Each number is 500 + 50 x the weight over its row's rms, rounded and kept within 0 to 999. Layers, rows and columns count from 0. Numbers have three digits each. The size before them is the row's rms in percent of the matrix's.

# layer 2 MLP gate, 192x96, rms 0.312, rows 55-77, columns 0-95
101:461486493499463451377495575515421455408602526488565511437462493516579643581456474522520509483490442439504487523540588514420460511433482453489479518451474497453453559547586503493576516585481489495455504521447524469530433425490452551454491483423592510529500424499466525511462450546374515507
098:588603442571525550498533525565535571436532494511467475580450528541524562550527433537536458467448559509448477560621489517493495437534452479473607565442539548518431595497496485547529547514563559638483548554529445592491583501440493538474546497484523502557501511430511473493454561528553532445
096:409418523455495448580557471554452598476562553558483426464512493415548412614553470477491479499506541393482510528511531501509523496514557525450446469468589426546518453549507585548575512513508413548425540525464497606509477528491563460477505540421479506532488548548468491518451578537412548429
102:532462564511437566508443473409519547481581476448544516489478472488491491439460531523557568501573489477514482514425523477556451414518492530478456441490492562514577526506510527501559499501515497564544583542473475476385564488511588512411494595621449543472596541483493613507579557434538618521
105:557456515523507479509465492502555558516488501537441473425441523456430510520527445424611469353504489542450490525467563368457437613495574549517535426433486454540517422533480416451426479485536546513499430459446481519516544508500496565544563548494503510493448457537402428427498514502584451465
100:389592439550553530443509465486577482445508549505501530464537491475482536501541530497556509488438633539458516478512516510568469469504547550572559479487482433571444431581489407578507494459539431480517583454477444498497475529436540513479454531493617538567535511468362532550528570570573507449
102:435577471412457497428501429614574537517545505448484471448523572508452559509436506506476422452461511470462534496486455444537512490497461504574468514586486515504484423595415574525536571486495529564447614521575452469475482523406488442564552600433513479451447466517471473447554552582479448499
098:491437590574579526464511480557586583412559520484453470603570515564540504577514575471533565504506458477480498576525563557489519403494437525471473521590500528448465457588603528525572504449551536521520468495469505513405438467526525573515553476514443519419572479534454539522575537517457460439
089:480482461483550498468504586497453496444510421542492455507468523418556600583526558459591415473621543527471587486576457517528428513501532474454545463482588532502466479513580507488490622517475519490506467525586462523461483570490504494498495556574526516576437473406395596517485476509553469411
102:400591409527521490501499568551569609456414525428516526473514421495500436423434555483548550436503477506496422602548586568505505543552486427506513583512457431471551437465540514496434547518538492553495415511530532438504532552457474542408538488473513438546432515552497486581471551536481493440
098:428525518543428484543524471602493513521516470471393462438437479518550508512497438459466392452524570531462493527479441469503534397475589556466568470553539488510406526481584427520505475470588539470476558529526480436540509471528530590466450379517478531508563479416411509508568559595454481468
108:518509525556465495466547538523624487592556491444430514428473541469615485456452460524497546513467551517456476534457589552539503521493488504429558537489535511624514567557510570576577459571448499611526514531572460444498491433535556516561504457532513537434546537472512432582542515561550601491
103:569463534498588419458475574450512609448545489451469476480509532436477440555492546539511608535540469543490447564556507541595608450490486402481539540578535433452531433533483456483511524489488505576521456508495489428503512476503489544434458469629549480491481575433532517579549568553478594520
105:474484505533466432408503466537551454485515455565535479472490550408473504479423503491468606561485487535456490535572597476569561516485523534555564518589510354457449483494438422502446556519501466455440484546503455538400470496468494506497386520468570555548453554537487416568465397442494490461
108:537573550557551577529478503512629536629476456510554515471559514412458484439487497478455579505516568447493478614584560532537476490480456478488563556531566504525455457519476533492442488473542550558538489524463555473478492529467570544539478516408580554418392568417496430568476543522514544519
104:530475534481419472522494419471507490519406551448425340420432416466531387508463516458624434467554520522427527538528504504539522454418522451463530508450451496502477541515557422498554482476490465533479471472557450418442505513440452517473541554443504474416523531508496503619506496520524507400
105:486626571427479532453521492526571551492529473463601482500520516430478571454421585566502549501540449528533531437481535571505496482469542521519515505496539474535473437547558594497464488518537503611520447603578456523630461429585467547490477489502548588490529517532495400576513513581491478455
106:467590542490569530563461450518564628490521406513536613567529563523543435579474454436561624562507466552521490508492552498472479502505553467518397536542450485554485497560478548456508555574527564512526550584396510453559586574525502496458549463533515454557485492518490485444515509506441435492
103:480502533551485418600543526491477422480446508438541451496494464459379451551452461557523461395477487437534557547480558517446603526571528417538500541451466453526445394461484532531473455498496569536579549449494611497440468486491541425514483584538547466485435528482528426604491488565521481533
100:566404478582535477514473453463543545528526494438564480528480431486489549538598399572451584498548529541525485520557515505465473561548471502502482517523487548414465487535562563548485458517583491513457530554500476534539559511494562565446432538516576547581507561554530545555610412632588465503
115:481546472511471492395544470404498530552494454445494489486413418497453505507477461552572392443594450565500488511542564523491506524443493533480417535507449491593444446597582505482473493446446529504531440466515507514432447542441482630522454437497542531456482591520459468568367549529510505501
096:466556505526592526584502507487476505519540510410412494488542460559487537501557502549520487549468496422539526442433586498484568494459591540475492526408493547516385548516545565587556543509581486549523472556568502518478398471574469590484412443423595520491539521514529537435502434560437449507
093:518546470609410485469500455491397531414486472446464432463459551541483485549507476456486510449515540554433485531430428449522502445419506485534567466521506471517496474421438471480519547516517554482390456431440474503556531465423454553519438483429439605492525415387467472513526527410524488609
# layer 2 MLP up, 192x96, rms 0.31, rows 55-77, columns 0-95
100:426427504550512475493441546546405500484485449569478461573532460480470539534504448550521598492538428498481427560469550559494577444468550422502507466385478569597505621508486518502512455481460484499465459511611506452577379461525451488600499591561519485485470565462482523558466541522477519524
101:528572444487614499445512409464470500476433468480567464474437457516482577497522460470495491541448485498542428491399475507535519511465438504510397549517596473497488461453456537461400588579504443484442477545413540503470474518545478479490477549545638450538513562518447555600391493523574480481
099:367480482551578484509463419432497569526442478504554502446519487526396542545462477539536447572540575519525454527492524515436436545532516431529502413421473571457484435532557486404480453539541452476542497404453530437418420495488520530533483536512458475552482579478419504480572404498585543473
090:508511474472421486516411521455511447417541531450509508439499500507514567521475403506570537475405445464489541457463548592470542592519452504434475458457678451456527539424549529516543435494456488522488536501539580493493428498374440454515509431544494492513407569527485447533477450484444442533
106:554452447501525451591458489463513501469520521430473399510581506514484461538406445434448539473502553546452422489497468486528491589452572499531582532543568562512407560501526510409565492469393551499485597485463504511486457549444503468529497474601505510557520474468445573486428630431477435492
092:542505547539439462465475538417466386471488518499463534441414515524588593512562548570569540519464446457551401461444498494397503490465464515594515473463483516511533421517545530553604473524396492481509503446524470372579484447434537455461500476441495473464442450521574533482495430522516518575
097:518493490548563517489553540430431471630485532473489503424467494499482492584444510402492489540534520488473558475575384532485433483429525499441568448543529506475447516487504512479554385570541540553487508561493619502441424487483496497544467410528562545435523478528508554408394551476575507565
107:593486550528614534513437549457574490499466572568490554482457460434454488492571499480510442487447428519437538552567533482535446445560508455506419505586502553534455484451560440465438453526477519383541440533493519528458547589482622454500518447488519541383560511512534465499423434487536566505
093:443517591476521574432462514557465567417515531477537589547496423483474484466498464551562494610446428593501506546502554421481476528570464484427467432492499574544458428461496507519496431474589467466460430465443463507544494502415594577472577551437529457500529592543450534565458491429491513487
110:578516469532478476483491474507547473521406503485462444453511469369539427524590448462438495494452532517407546502501459556470509457435450506513401484434506515494556452417480555556459522451523458454398475443553485421482470505521476553404456490427498435423478519479488473504361420488394473545
100:558506461489457466616447474504547462539547535417502490445478435531479513452539473559570557424407523461486486514498592553519515564465454449567450483419571513432581516519554450573436478526455536551554473496466501538522475543536511513457406552518415493494414454526494521581501413507399381465
088:539448423583582504521505391436508531454439456537469486587477489486485472509504601458444554584465507440538492488534549517601485507430488519492509564480519415447581490575497488435471466563462468537541537542432519542561432427431427438490394510503520507497506538402462503531464477588445424445
090:583522474497470394559440539436496586487513592436490517489486471436540535543495367512487479484479465514491397476559562542442489456399496479475500528448457567543526518548516590571447486488450539552449489449508506492522399543473506511340572500513486493508506514563534491605444471454519522583
110:493427498441546405497444432435463462513444373548452320546478473440442501560428440440461461488582429500480501436488468519562516530501459498510525433557559544467485448531505553448546478506495511466452489495441549518491452489465518492526514465418408468425510527575456463463448439527536588448
100:528469527486464388607538478527488451447414507559477486495453502489455535535507525560549498450469463479512518514470638551466496472529443442589475520452514396458577439511533495506538560557510473467509540503559535525410369497501433444476496423465511373441545455527490512419586445532431483478
097:519482496476374492416536483561526529527426568456473492393411576526560445536435488493566436511528569382474498570539484544554503554469527474563484461501524475499579608441469448492582530503436434544494537532450449453500513568472429496438532531462534543471439489543423515520610509553525504457
094:533567512438544495493572488487402459591490556518525543471493523531481379486518525544456456492544463460431592427488502518478420477444434478534529386537517479626467465552532465476552530543420476489469507549526493518501500467500498527463514432573532540499475564408378512486439513591363491497
114:353503556495481530417478437495476476547500460409454546454568599418527527473534501529552492453568422464499469455444496558522504537498506516558403513396441506530444466539473473468477405494505383444594438514546531505506521554538523523471523532503616464429449508531478481499412473532493537417
098:479524547504467507477467548566516515542540473488540523560507529531403568509561449585415419493440558518510537541545540355469453576530453427571460440551497405513512449449451561563518531493470550555502600510528491525450463461499549517557450561452485476541592498520565401470438470612488490529
093:544408387568473460486547525473529512445528433516540532473475538570478575519437474446597482544487449510514489498414411541471559506514523565542496445571525386514563399527418500439516550479439434463520522495469460528503478444511476449542417515503404409434562419488546464438529468504565533552
107:567490522505524469585431485488508476470462507457451419582490427458494485518523589611391542538530449517475498482494547555576565518479591414506577586436488545522502432512473489478379457511485488528414538528416484528592556571455509491478447585532418495458550538464534488512503581516454563494
092:480526559526530517435439471553470488580530393485464519474530510621524449492480434475588549487593552471540572530518523466449445418354491531497478558546516470596530436426499390495492476420510545420484555492483505538483549590493498491415526530459488505548610472542552516492474568507481479466
095:506585455551378492475564536516475563559425481560500433444520569480468513428592448499487515452507407505544457497492419546564555428502479458555541581476500475526528573541514484526505566567519547502405516567506559473499490576514512552480568556401517572480496413523542478405513568450540513587
# layer 2 MLP down (transposed), 192x96, rms 0.276, rows 55-76, columns 0-95
098:514525580429518463520413523516540558593484551530442562586512477571557500505512496496507635561512507493554529449493492589525552501587449412471529392525517468614533534408507525475511464453487440491523493442466460449522552516497515439526539503450392525522485398547444473455436485514424510586
103:472520402557439538466414477465466533413529477478467391450550483563510555586514485428478511504515399468496442510537483595542444474546450530540549473439381599517470484533473453532491577547450639508499616510485507500501393519510481464440492460464517526481452524504499520405470458527507444493
101:509551517452491500528324525472399440505578491401498463511543481577445532495469562391467524532540438517493514578449536535477469425507480468540529498434507538539377436472555479511528619492477522527570535459507521431430509557512459456392505526517432436571458537492474482485522505568525524481
089:484499461491487489545500595409433588455524537595458471445418523554564573414458515439521559444483451432554549547416435517473559483510543441448485512441562483532509537514535460480550509469532473467420474466567471560560538511465518485474565544521520620469411490577451473564529576506455416432
108:503493548519527534624557507504508433479581507497528405407578467418527578450405562506558506439530493548462441500462469652492489435556456462508559526607461449523490494534579514501522577483445518392479492492511537521494515418487536475425407471516514530504546511453504583459480563493493537453
098:511483480459441443494391531481607453474529474460576515524549557586531488472481419429533500560525521499471445488481492506528489517572594466481451449579503433497498449467533480584501569413516531607515481501441526510476610470589493554477429521465491545454520484548511490400382452603482536435
101:537471570540474509458434555438543589534517468502469564499459535519569595512365378437500451489516500471474524518470476453468381483473474525478498499535541581462558504500487563468451548471469508523475402570422552509407546520484477528517490503634470511537530532489559488504397439548548508399
105:446552415485470451450436543436516569469452488414524482601452461486441372521575499433479456517493528543414531558558449425541519530442603523483488523411514530504508461479602599530528513485495510481555490511499479402468558505498502514516477437441570442481397477482432432460534561553543517542
103:478506563550544417489499532437497518526518533556477534478548486519479530551443574551422469519498512513503555487478542489494547591502502547528538443569511484516578564574533573455506513548624513424562623391403428406497443478451415494453436488454479470593482474472493512501414485441436502568
105:634518520514408437555581572500590557431487594508500519523529571359488464461545538448538566595458507481479493565479511587492438551620456479540481534521472452519438511570544551498507519453547510406509490515448528451571434507530472528475516457502529586523439468546479504482443486517440475480
106:449497497506452417552589547527575475501477470439488465543457539454515573480539504416576504458389503463513554467475530473421394502559518556498471596498463480510477487555478508489494483507561477574564507578519468502454527527433510481391518514428449530438511567437535396407508406508392488578
101:370463539519488474510513428496501419566569543504483540433439520386506412490490473511509583428457547514468454434493474421411470491467556456487472509606495504476564509536424468516493511532456529536438507485504473564555509457558559487560405439631411509517516466504485549405475488500557481416
100:565569544543532422506587492497501521464517529442582483627548483482481419519559519498550571528445519582477454475607564482515514554531582556475474508490440459513493518523545572585590500501513563439477600497489484564442626559553549503489485520522481525487459555506629469552515521574527479461
103:486475499474543460523543489576475578518449389557498379513510556489567477535470394473528385572566569486550495495503507554451457519564453556475514434583525488490554564446425514528437485527519490456549403480517486533494583412430582432473486448525480503488476467468555412552492478454458577557
100:598575439451446505479634430441473602483512532533441546446497501492513443533456538550553576448511494518465514510511417546506537508472519451550496516483529605581501540547554527485553456576490587409527516493520507549558486512489556330501451508483497533490405537546550548564486521552459449478
091:481560493471452555554319537474504541505518577453667546473503502498565534507509504454514416547556526547531488504432566442471467480522474565475475431512503459543540496459449553533507527603485492507484543556560522531546466471482477480487501539505412498488480464492489463520498416550578519676
097:583490489446547457541469442479406540538559565621473478508558498600393445433500414594468440491483532513424543481530533517431528535520521574528487489588409389463504450552474444462495440572512480443465472474448482551498517444469532431516530453522579564556514521465500572507469575473499509454
109:476476513427462455520415608450511495451564494411616492489564456569521476375443480515519478587512483518493508557491539490505603509527562563472426545553459458506507498522504497597550614431512474461493501436521487462426438462510514513475560488483472508539587593565461457433485571524584534471
098:539498531411502501566377470540479549538540475486582501469585515500474557477527490471473452516474507448458477438364546406503505483496507460493537514493523379529553427441447531444490425552537556508455650560429530485496521513517408439525562520475511441450509510500545420517559451507608526499
092:446515546460455454553630486492443535486459488546513465520415443509542473546397552492574500452475523520573524564380510454523474402416492496528531500440548511555525543480492489533433497497501326558585457451617478488513500510528479528526467479482491492443432497516440447499409519495437432510
111:604433452585542508540598473535449526483429518588432541545521646449528451548483431480542553412539485458483547452482413525471575464537568423505504520477484500602517464427414499498434427486515468487461527474469573464496617520470471523540529515479508530505575532582511483517571501492459484459
104:553510452455480519544508486433539496525469543540503500525471450480458440509613530539597612471415530564430602605549505462406512556506449537501423473415434428535463498558433478451448494483429469467422483498447506544484442552470546384492527553483502443494442459561493503519435448478416477486